Weights of a small GPT-style language model, trained from scratch on English Wikipedia.
Size: 12 layers, width 320, 5 heads of 64, MLP 1280 squared ReLU, vocabulary 8192, 19.6M parameters.
Architecture: RMSNorm before each block, rotary positions, no biases in attention or MLP, embeddings untied during training, normalized queries and keys, some layers without attention, local attention windows, shifted keys.
Training: a variant of Muon for these matrices, 679M tokens, 5256 steps.
Each number is 128 + 24 x the weight over its row's rms, rounded and kept within 0 to 255. Layers, rows and columns count from 0. Numbers have three digits each. The size before them is the row's rms in percent of the matrix's.

# layer 8 MLP up, 1280x320, rms 0.109, rows 158-174, columns 0-159
097:112098122134123145149148102128115144089156131142120120103117108134133142155115135164116146156113146184106133108211140125142121121103076076107160122172117157110140138103128101136121136118087130141145146118125139131098152123117169129164156151106117150131127185123129126093119197123111106146131116107124138143139102126154140138100127126136136099141153140127193164120150162107123154124110183118152125080154083117149133131160078142114152118131155131098133107141151111149114124085101171
100:128160131137132149123128144118154164089146112113142190115112147120116139144129163113167176158142149121133129130152112135094130163131112153122095115149064108137119149103144135149124174156155109105121109109108120103136126129119132129147131132091134129156139144139156184097083147098122177134151123119110120099119136139150145115118120183098163091112103110120114114116114141114146094112116166116071118083128116174139148165094119158158168123144078165106154122113098134138094117123112135
097:102157181089071137124130139146107138111146136158130123122108108105109160094130159177122105151160136140104135164130154107102120131133075128127125148133115084114109132139165125158110174109122136160128147170144113093140090140156124122107092151158161119153115138095186117138087122126170108121126157092121118137135137117133134113134142105162132135092113135139132115131140115095152158123105099092154109114089091146125117129172127148149132098085144124112105140127169102121133154111142146
121:125159157146105121096134135139137110131134109102139093135166132108160155130104140135134106114124137142089147169122122114121094112099082182122133110110117090110161151153185085164134088083148129120187124161099126122134105103140146122146186136119130150122162092146160145145123114104109116133123145109126119090155111106098134094145107131125135149114119094121132105144116121159125098155086169112143120153154139110122133106114099116111090101156146130110136115116159177076116120118136125
093:123109096106128133137098140119151144153124115141151136133140137102126134113142132134105095100131129161159119114101126121123085152135168190122155155127099106140146166152116131088118099161110135137156105133123142138139142185144089113148122145134114132106151120129146118125087101134101097113073121135106103150200114140157152140148173188091115090154071139121116123127166120116112115157130142140144133153157119145127140150110102153123149162153144173166083158110117061122135150111147163
105:122112144176110097149125128153125139120150101155123145106156151125172136121143134124163134120116139169120136091100099142138142091100130110094172084138106148156127139113102104160099132112157091148137129120085145115130155089159135117093114120142143165121162113122101090143079163128114115115104095086146083104141093119159112113111129115127121121105151078104114141151158103120096095133110174134128124099071099130115146135115117094132127117134121118137131131112147128112141152079101105
105:137125110127136129152115126135179128129129112104094119098095123110139135136204119087113158167120121134168147132100151140148161135176134084146112134160100126131132132087203145087142129140126158130144089144129101156144134120101129106140084135161143097161127126175159113108187131140068101114104115139104142113167104110086136109141138107118143090127153113137100127101112126116133143136128150149106137117128105108127081081126167108080131091111163126115140138169137139144127117139121076
120:137134121121153138141149080122101108124093116127152134128156126113125166156114141129132139146094128147136140111130169119139107134072071156137178120112134099088108137146102112117168134119104091115114140120109128107106139136136156108147136099135110132190153144126151161149129129109082105134169153120122123113099154132094078113127093149113178164123109116117148128103126108096133093158102109103131143136168102096111136168164143112136106107088166138150163155083089164122157131117139180
095:122104102123120101168115146087109149121162167120174151127122107103134156135154139134162153121123104115092110133152105112162104151133102111109115107133131140092103134126153152119110179157060154132137097124116156169156181145152110082119124109117145061142124150115109090090149102163134077123143165115108154102118099134123103141117145124110121156106133097123126122137156137171126118113149155094131141126142150114139098120142115100094150114090163147141108113120116123121128121139080154
067:140137130174148135156115147151153121145146129142160104119130096107094117156130198090126153106145115126142111061137130169135120113108104173154105131163155124089141112135177145152124104112132095144173105157145092116111129122112114121150095059135136122141121097136131091112128135130138061143118144129122128132160116158112082132088164088081125118161145158137124114138106132078120139139138090125142124084160087136106135146100165090133109141170140097106153129159136137129108156139156137
112:117109119136155110117098078165114159127152159139102124131129161111085162123161110133138137121105143104162152138133145106095143112141133157145130114151154161100188117142107124168093140103132165154134157116119124129141086181161135142129149135111113116099089107118160167118198155109127142125086129120092081141128139086117110143139092119131120117138119131094106135092133174112104119118136152141143115137120158102115149169147163134162154168153111154123138087159177148113139116127130120
094:093143176151128158117127089114142072101142123153105147127151129180120154142135153137123101114148128089105139152161132128130143134091148135110107166074096199159149124119127122125164148101125141119114123112137129112114121125107157129106079149134137155146125117139123114150102116151132125103117083135119103129119112118117120134128100143087164131099146120129193131153123164134151180121127114133119152093139136131121124114086124084092173158114117132144157166133102085103165087107124108
090:136135138132124091180141088130172127134147111123132111136175161106118172136156110118142133147112138105152110122139089155128141102106133098115166112130134113134143093127161129149098111120127130138113138122126107135157161128141151112131082148104116103152117123137149101162151132160162155148119115091135124127126108131129100130134122137167141087117111177154132143151093122137120133184151135182116143117138117109151136144144151102174086100104134173149102170115156128122111081092099152
093:116181130153160127124142114143149142088144098103152136118111168102096124134137101084146097146122113168156155129108134106160147151088123090151131133134127137127123135128136162138142152145149132172131136102126123148113122111130190117129151096092108100134094114158146118092137137123125110088161141121114123152161117100133124139115136137089101146138113143130121130174104167146122092117121149096083112123155091123094118118063119112127120108147113101127132115067152102123111159157118153
108:119137108113157127133140133101121126114191116111133148129119134104135083135174170113134160162164113117123107133150119135146175123139152162126167147150116151134097129132127161092127185119127116153087133139139169159131136079172136130115092101143102113122138165146128100130123168087129136131149122121125150108118113148107097140098092146148134109104152138182184145124160124129139158094145119161128167167135142141147156125135146145095126115178130146113121142131165162145161127139104145
107:121124113131116145106113129153152127082129152127154145143157135142182116145147100122104158118085157130169149117155117139119140166128114146148101116125031141174113144158161118181108107151094129084148109111118106149152128127075149117100098134147124110146128091161128071114137166140146126148099145119118105134144142153079136156120116079092110159155127120119121118120154092100091123152131112158137110149097126112154132152150147115127159102055103139171154144125093131128158133103149119
106:160116115125122152138094149136135106181110152118104144126138180156145095112127129106138143191106130168131127110127132156125150098114150161156103130115150168113114140116150113124135114114111134092121131073123132140120129159153108152100136079104144161126115077085114148177106139098114135138111152139137112101132113144102159090136132112120143120165134110136096148146133130122095151121137127113152109075106128146119140113167130119133151145174127123138144102104146113138127163121143124